config.yaml
n_layer: 20
n_head: 4
head_dim: 32
norm_place: "pre"
attn_scale: 0.177
init_std_down: 0.0
lr: 0.00603
lr_mult_o: 0.92
lr_head: 0.0111
warmup_steps: 200
schedule: "wsd"
decay_fraction: 0.753
train_tokens: 102300000
steps: 6244
Each number is 128 + 24 x the weight over its row's rms, rounded and kept within 0 to 255. Layers, rows and columns count from 0. Numbers have three digits each. The size before them is the row's rms in percent of the matrix's.

# layer 16 MLP up, 128x64, rms 0.184, rows 0-99, columns 0-63
099:061145140134142109109139131123089102142115154120093108133192158114087106136156143103095121114101134120123144127108088122104124137127130149115077147160135109119118166099119115116163144105095153
107:126147123127105108139122093102135164117064117148147129075144133151130135092111096150149155101139132159163111126120164105087131138132154121120195133098100123140113129146095147124106099148096130
106:136136156145164122108132060088118090101135079106120151107158121121121125124135159124113111125161126094113118167128156152113091145148122125120154103131114118089184145127101147096126103138140166
092:123153080128120165119144155134117162124182124117135144117127116153125146117194108152098154127177134130106149139125119164142132149113127095092116165146118121088113132088117102152133152147078128
106:101055117151164120162152092151127105113103136170112123138142131100128158126155161128142145119143122137150110150191133146134117114163108169124113179107165127122120109129130138105102147123102110
099:124156105059129143118119120162128116168131167132127149142076095152162136131138138134141115182134159126145138159130103088119111093123136102115111115149115128129137076166127112135097162148155113
092:162158165129092142145125158121141100175083102121102166148115159138137165145143095116138145151112124096151177135134130134132141142087128114143100096122087120101091115173132102111129111103140138
091:163096160106139088139140142143153118135116127109158127090105137128125140144108106134132130122094093111128150125162132143113113060148131078136118112112155119121129129117170092166177087114150167
092:118113115154114116118144145045132140142120091106139088110126126137125086161094165119160101117086125088130115130130112121155160104116148130197112130124122144126155132082116138128144149123131136
085:101119116146175106108157137185151156149152151105148132153128148143107157145112135101132120145147126161109125119115172177150157129125136159120140183128132127113142082135089140132154169087118124
096:123138092147128140127112128050138132112114116151119136111120148150164147137113158109081113155137094156095131145157104143136129124152130130118105085114085141110145090160077126169128129086120121
113:132120131151128143082118102133137106123091094143121136180141129112143128108105104175091126101134123118133113152126106103072147138086143173143161106119092156081099140106169127108136145109122114
105:141120165116149108106153104189153112113108133111139120157115112091170110111088166110156159098129155124124134153118114115099080169143145085103090118136098099125108119121115145129143130146163119
102:104180135128139126116113109123093117088156148120094125111093120133127111055140095134101127123087067105129161170093138107115138107110139118149118131114078122140097104126129141151141113108131127
098:101105151159148078134132126137112139077113122138130112109118076163136147126148153085134150131136132157094108162114196129110105128145110131129115141108097163140097149145104107104138132088152149
129:122108116121096099158151152148107143124164108075132131110118115116103137137134194125098171167112130154149147106149106146153154118171101117131132127150138172133122145121129126105079123135106175
103:146139124117183139113130162108115122098143155164127113080162120129101103150149130161142153144140157114127109090077099143141175160126128155116144105141146116162091161111127153131147108085123146
106:165139114119154137119095105160153121146135168173063159126155115100173130100141116100132160125133093105158082129131171099118139118157089134139114123133104137162137134149137133118154109119116156
094:144133130121148155122143152089101108101158089114152173101116131097146132188136122116113111152135078132123109174116124141084136140122113114122142151109159098121083141151172082127136104110120134
099:144077124139114139154090171098144135172156113138112135119136151146140141137126119109134110144095168111077179132081107128120128125140144109143082138129166141139107146160146099108155118128144080
096:103102114114135151101140123101111099164137161127088151164087121098112113132166143146127143121135166086126143130158104115106105142103132151119094148132121172148137143135152139147121061126183115
103:175147118123139085080113141137103144156117155117087172125179153108110128146099128135163109156092109109130090116141125138144137131143156163121096105133117155093175122158141133103139119126113161
106:092126157160139183149132173114134181106128157124163147161110139164138111132108129102141169147112125125108125097161125116126084130088126151173142128136149143108125115137163110130096096101144148
099:085100115109120162127128137133158142126102125185115144135094112131121143128120149193148152149130137097157110138120116126146177064154106147105099135111138178122119110132114088132144110132098137
104:120101089090143114098098112127121176126152167106154105126161098144138128127112090159139157143142140157129110177154100113115120140134113161111115089113123118139099150081164114161098155147124147
106:088078122103168130116112088127101109134150129110117123089121092109160110171167110096154118167122117158148120135159124132135114113128134064149103109107119159161097108121144156139108133133143143
090:139101123115131131097136124128147112163167120090162141124105098157134130149120107129118130072108127141123120143127136113158076142125140162202086121087112104103119192128124141147105125128115138
109:131111111134131165132135103108153142145121123105141100101126137142178124147121142143132163093104154174092098120145102109130115105128151135103122124138149160129127123109121117112166055160191094
095:118135082108151142134112073173113129102163158144153093109156092123131138132124102161141159130102145093081130115091113134156097158149073109149117142157113168121129135124104135131114118121110122
114:134145119144099112142139170125101092181150127138134152112112126163157124100111129127163108154129126116119164122105155129105094154136120160140117152120116169079128174117118078119119190140127150
094:122109120132104130141081137156127157131165102154145113115138170085114133139129144168136162119118114105095122107124177128130116127092117132129178159120124135151164146175170142178144129104115164
102:069148128116106131123144101143156110126100112157135134096120150120097110139145120129115108142151090099163098100177137117122170108102098140147178081124118118138167154151105156119101130164114129
101:113099115105126125102153118110156138113119138130132153183158181129157120147138127134151129110111116113163169091119145108150173152152124137098102119090151114123115142085101105083157161113146094
104:112133117138157157118124106105155145172121085138105139107112077149099169139092119125115111113170151127114102108157133156133111162166168170163122142115107119100106150116096149136143163145115107
098:123166137159135075134106090108074107112097107165129123129147111152147095125117090089123097101118093105125163152130156149103109150113104102115122116152136156102120127136149182115126137110130098
094:115139117161093156131134084106109145083134072141113108126122121124152135159110138082125130126101139140145133145116155105099133179123144095136165112106123106097154113115202138130097128102134112
107:107172148148109074125122148120112157131119106146145142111107129122153205123114125102120110139117155097182154088149130113139146122166127128104129099142136165125165097120116104160140139121166117
111:108117169122143153130166147153136145138154157135123115104142093099143133125088094111139147059153154109132119088100091122121096120164119119138122117158174128121113116174123123121087095123135097
097:139160105182173133092138139128109118134129136128164105122132133146098138082104151153141131118145129096139158151150152138134102174154094123163121122165093151140142134115177105085144168118119147
089:094129131138127120097129136143138151111170133139110120082121134097150128135138111177092114146137142159153152166106173126160139102085126112132168146103177132133141159097154127139112123131115065
100:121094119127145122088101115138119122085127155140174124118158156161093127142079137147130148165133119154150145091138181158153115140135088119167131163138155114149133131121136146152168127144109171
096:106108138115076134137149129129136126113137119137110121198144139164121149155063145148119180103124108137118131164105140108141147114100109159097145126115142145147152114157145085139108115163095107
101:125075122134110095114113081133103154140094079132127181119110150148181138156114142092152146115106140134141157127137130122138087158161161117121130150103129129127141115171129122094085123115134157
094:155122112154147138089137164123143126090152140117197124140104128148127099091156116101106123142167094108124111116124179172118119129106087128126136152090127105122171151116126125149119095101102114
101:111106084078131136121146155131141163093127148164138147099153129098145083123130160120150114121099114163137172107105124158122108137124123156137095130109119087121132087114102194118140106124146135
105:130126123135092155163136159133154158089125140119137128121158180137108177092133102107134127082112162132121102163128153117127166090122124125134128197155138126132130157161149131144136153093115110
092:138147143188158127090142099147124149112096152119100130133117103150129134123126094153132117101105154139154127133155140111125145135119123179079083171174123129136132171116106090124158139092156135
100:130162103134130169170163131119135132162120149156130122133148095108103117097140135118106106140132178127164152086156121133142141100156089110143121116168144141137148103132121174110133187091095123
097:136147100109148065171100095173138127123120136105139093107097117135091156111135136122152085155140119161131127184128154128136088148138125133148158155127148117164132123120156140164121114102099112
087:169163127104154144112146114105148101112141133140106119182111145091145107149135105129142112107105124155115125076108136143146128129169133100081096098146081170128147135144164144112136101141125170
111:139101120137092149173150166106118114135132105090134137160130116111135180143146136134129174133133124116148145131147113098137163110104145168091129098108151127090101078120146097132118142065137139
101:099147145125099117149164104108156111118167120119156130123092118106123083142088085118153126116135107141113167119115157116101126115165107146097133146120125141136122105104115115173130134171051132
104:138092150159156115158154092165114163098184102127130125166114126133135108143101143125107105098127149128095114144144119167079093157160120172137133132106157109095131165130117141111107141141131107
115:106166087146146145095155160122111136173107135120120131113185146082099128128115134130148145135092137107164097161105145084140166138102130163119109131106125093170122145111130141119137143109092147
102:155139104106142129124121129114143154125119131127089111120095133128121130140132167119138126095086145125119152044166142148174114127190102106151115123126110171128172126154111108120113124124136087
100:106137159158120167095097080110128131164130123126128159122112190098115148089137143133116139119100120086155082127149145135145145126125085134094105149110167121142145127097075146140144117121143135
101:118098112114157151137176119161105125148156136101127150170136147119119122136144138121133084148148166129116115107149098119160113098116155134200146125136180146127166103126167107150145112158103138
104:149107111151161114099103155096140119153168140174123146106137117167104109148110142111109140113148101103134120144150121087117158145073128128083115165114098117163131131100107094152154130166152120
095:135129078133110123128101072111111130135113152132128166116143111124146095141144136121096112158117127084131132144085160079108139086098140152141152135141103109128102144115143187116098163164127101
088:127164159069099139162129141122150111128116133146145128127132133140147102130086150152084128086113095146096125120113128173126094123106156121171102140133142149077122152071148142154121126119155120
095:122128146173114105125117135114155132138148136126133140135098135132142134145135148125122135131108134138196144115129160188137081155118158156098162082136082093162124105118093127178147113160111122
103:153160139188115157105141088092151115188136107102138130120155118136160142092132132117133119112144070084145148103082109136112127141138143158150067131124129137125132154131127121116110124132102133
099:166098093148128134125089109105126122138145118058129102117118109115104109132117123132112101087169146108108110072100111136150092116125137106115190113103105133124130130169109109113143122117115164
084:114072184144115142142141108059109113125164098083134099144102155133113161112165109124124122138110123137098103111137108143091125101137145145140104157147128093131151116136086121120131113161135103
099:143097115109161071172130146107061126144113169146135105134142094143100134156144119148110130121143167121134174115132120155135093148143123140140151113122101112122138101084156121098148159115147103
095:088092091121159145149089092139151077115140116120129146129113096121151082166097135129156105139127138141156165147157132101149132131124102096192159116133114106140110110146161110114113120116122103
099:144160108140079170126142092111128147131114136156144194134170139156132145131125139113143148117134079158152171069152121098165102105117142145139154135128141129140126129151100121106138102125112158
088:117141109100156115109119175140117116109094139159144166151160126110150117107108146128154077116095110132134131144109061152114105148165149127133143098132079114143099164143112115102119091105105128
100:136109123099140137163147172115131125159154086132124159146126136123077103085111149137118147107149205166090105131124136130148126123155130101138174116140120091127135138104114096112128132096151104
103:116107139133164100190077146166116109131135159114169140122144107120121150110161117081096094146130154106101155133123125152137153113148124158087089129120132135150153105157120131092136150125111095
097:071135135107146110128144134139096167132099119108135125079126101177119135112144148159077173135160152120150145122139133141144140171101138104124186128122151114120146101155132121172160126143141128
103:172112105170093132112136114149112152179129123163171127071147142108131146127100102127111125170121161105139158118123115147119111131098145100151118140144105125172184130096129143122136155144152150
090:113115117155158169117145194152077140108155128109132139111123120137111095159115121175114149153108162145150123087127118108165110108137123129144144126162118128118101112116103149106120093147072101
097:124112166103134122105118159165085123140106093146137124102117124128125132136196144122147114090119178145132120145125145109127109139136149158157072146134150065161157119148155115122114147112143109
093:124094094129182126101179121139093082139121114106097120161123091132141136103096147114140146171134158134091147134138128145121109139176143137132144121164132092129158167147164108098160127127129120
090:108128158121124145138147143129134109116096141103145146089108141125128118159147143117128063139142109154157104115161119091128130068122128204127106169138101134110137166116147125106132139129091162
099:073114127124109164119114170109144101142131101131139132122166170121147169120102127143099121108120081163133171095137102121114120057145122158124154099129136137137088151134113132106151126146140154
098:108182118149119124110076094134120101125155118143099106137152138149145175097108132081148115104118120147130096149148145143102115117159114133162109105122128177114145164157157139106120159136134079
100:169145115152102126149114111103100128169142105119136123096151143083073106124116159142180110140150152139137098166123130162161141145160112089121143137117113115145136100087074128153120139142129138
098:111139145150142176134157123168166124122125145124099134146130113104154072118157191169113110139143113180099103128119152120158153102130140130109083133132114146119137128131103120104097102117086120
091:145123114143102119117144108129142090085114142107154089155145124125117086126125150097067133154158165133158135080108140153137102145113155115133149125179131133112146111144156116122113142062136115
120:143165135118155146082110130090125104136122134130173141104182135134122145077129140152073116127171163121147132090132145115099137164101108142117110134096095116115089141133093138154138137148149116
108:158131141140131113092105130159151084126112136113114109135120100098110132091121137151167138105107132115153065135091179123129141134108122131111141094167145113171156153132137178123147086115131096
092:141133099140215111159147097143141125086144083151159130153103117111130132105143092120104126116151168120099113124118094139129122134113106166125153150141125141096131144134142155113137136128106068
086:138155118116116129093158095158146084129183112106098181162166123080138158179138114127117133129120136150136122127152153133135141121136129117105109130127141141115119141097151134140170113148103065
129:132117095111154128170102126114153140164147104091148156141137116136110122116095116120135129127099146175108177166165124077106125095143136144118111105094099144145140121086125129119098145092118081
104:085099141131092157130109166117133118143143155112063161151133150125137160137085131105126098097119122119147171118137111153172131128121115127109092132111102095157111083128150147160115142121140171
099:126132132101111173101126128161108110096111101118160116126080138107131137163096143160114133108132140149097138131146080085128141108132169110136133118092170154109093107156119126176120086105149142
107:135137112122105102157136102139109097125150075077101148149132126124152122139149137136154135096136116139136137147095125131104149123189112105150145117110116068125115126158121137140171201151141127
096:132128132132108089112154089097096137154108082108125149138169155104120146113164128189135131119158101109091114128135138124167111098141149140140134110092111144153099164077137155139164137133128111
108:149171190144138159132173166113129140131128157144161181108124121114135115102129152154138149135153155123130130095121116131155143123136146143070119124105172156102087139094122122131154115139166132
090:151100118130133155118128113138123173158106103118109133133133101134129146093125131100080159107163161109107131103150099153104116104119167158089146150102132128129100129144160093183178160128147139
107:104143132148174083103129154120142182143167120171083115106142077139146148094141127128149130131116108119118147123118120120145125108108112133096109142109121170128128111132127113121178091106137065
110:131124098094161135125122107153131132094146116151108172128140145166154143119171116098142064130118117136144149130146113135103109107148174115129137125123143092075130073133142119130094134081103110
102:144107167109151077110089172135125149161158145138150131116150134134164133072086117131132128112125138100104140106141137172126123118143125172077130137172145118098135090115122091136114131141142104
097:072078142125170111147133126123135170097137132089115113114160115126150175114121166144105138099149163164124139109130121151129116097162119138155147135139129135085118127152117103095146113169135170
087:153128133075148135116167153158136157128110123138115114104098112160078154146142148096106169116131096116126128129100164127133086138109133106104159101130143192138101145101161130124151104102139110
086:167153148102111144160183154080120168127114131135145089132120149144131181069123104121119128119139081132118162135144122135127115108139152138133111098139157132129174129096113090108131155132134099
107:103119097116102140152124143130140122067147131149106123099101103126130150164095129120122160202144146122101077098132143095126105166113141110159118161112104126105124141144136126092100134161109121
092:146132169111143136147100169137111147111175134094120133125130107117131094169157129105097148106168151104132097132159147139183136109125126155094089114135161151132096146141156131151094134158145164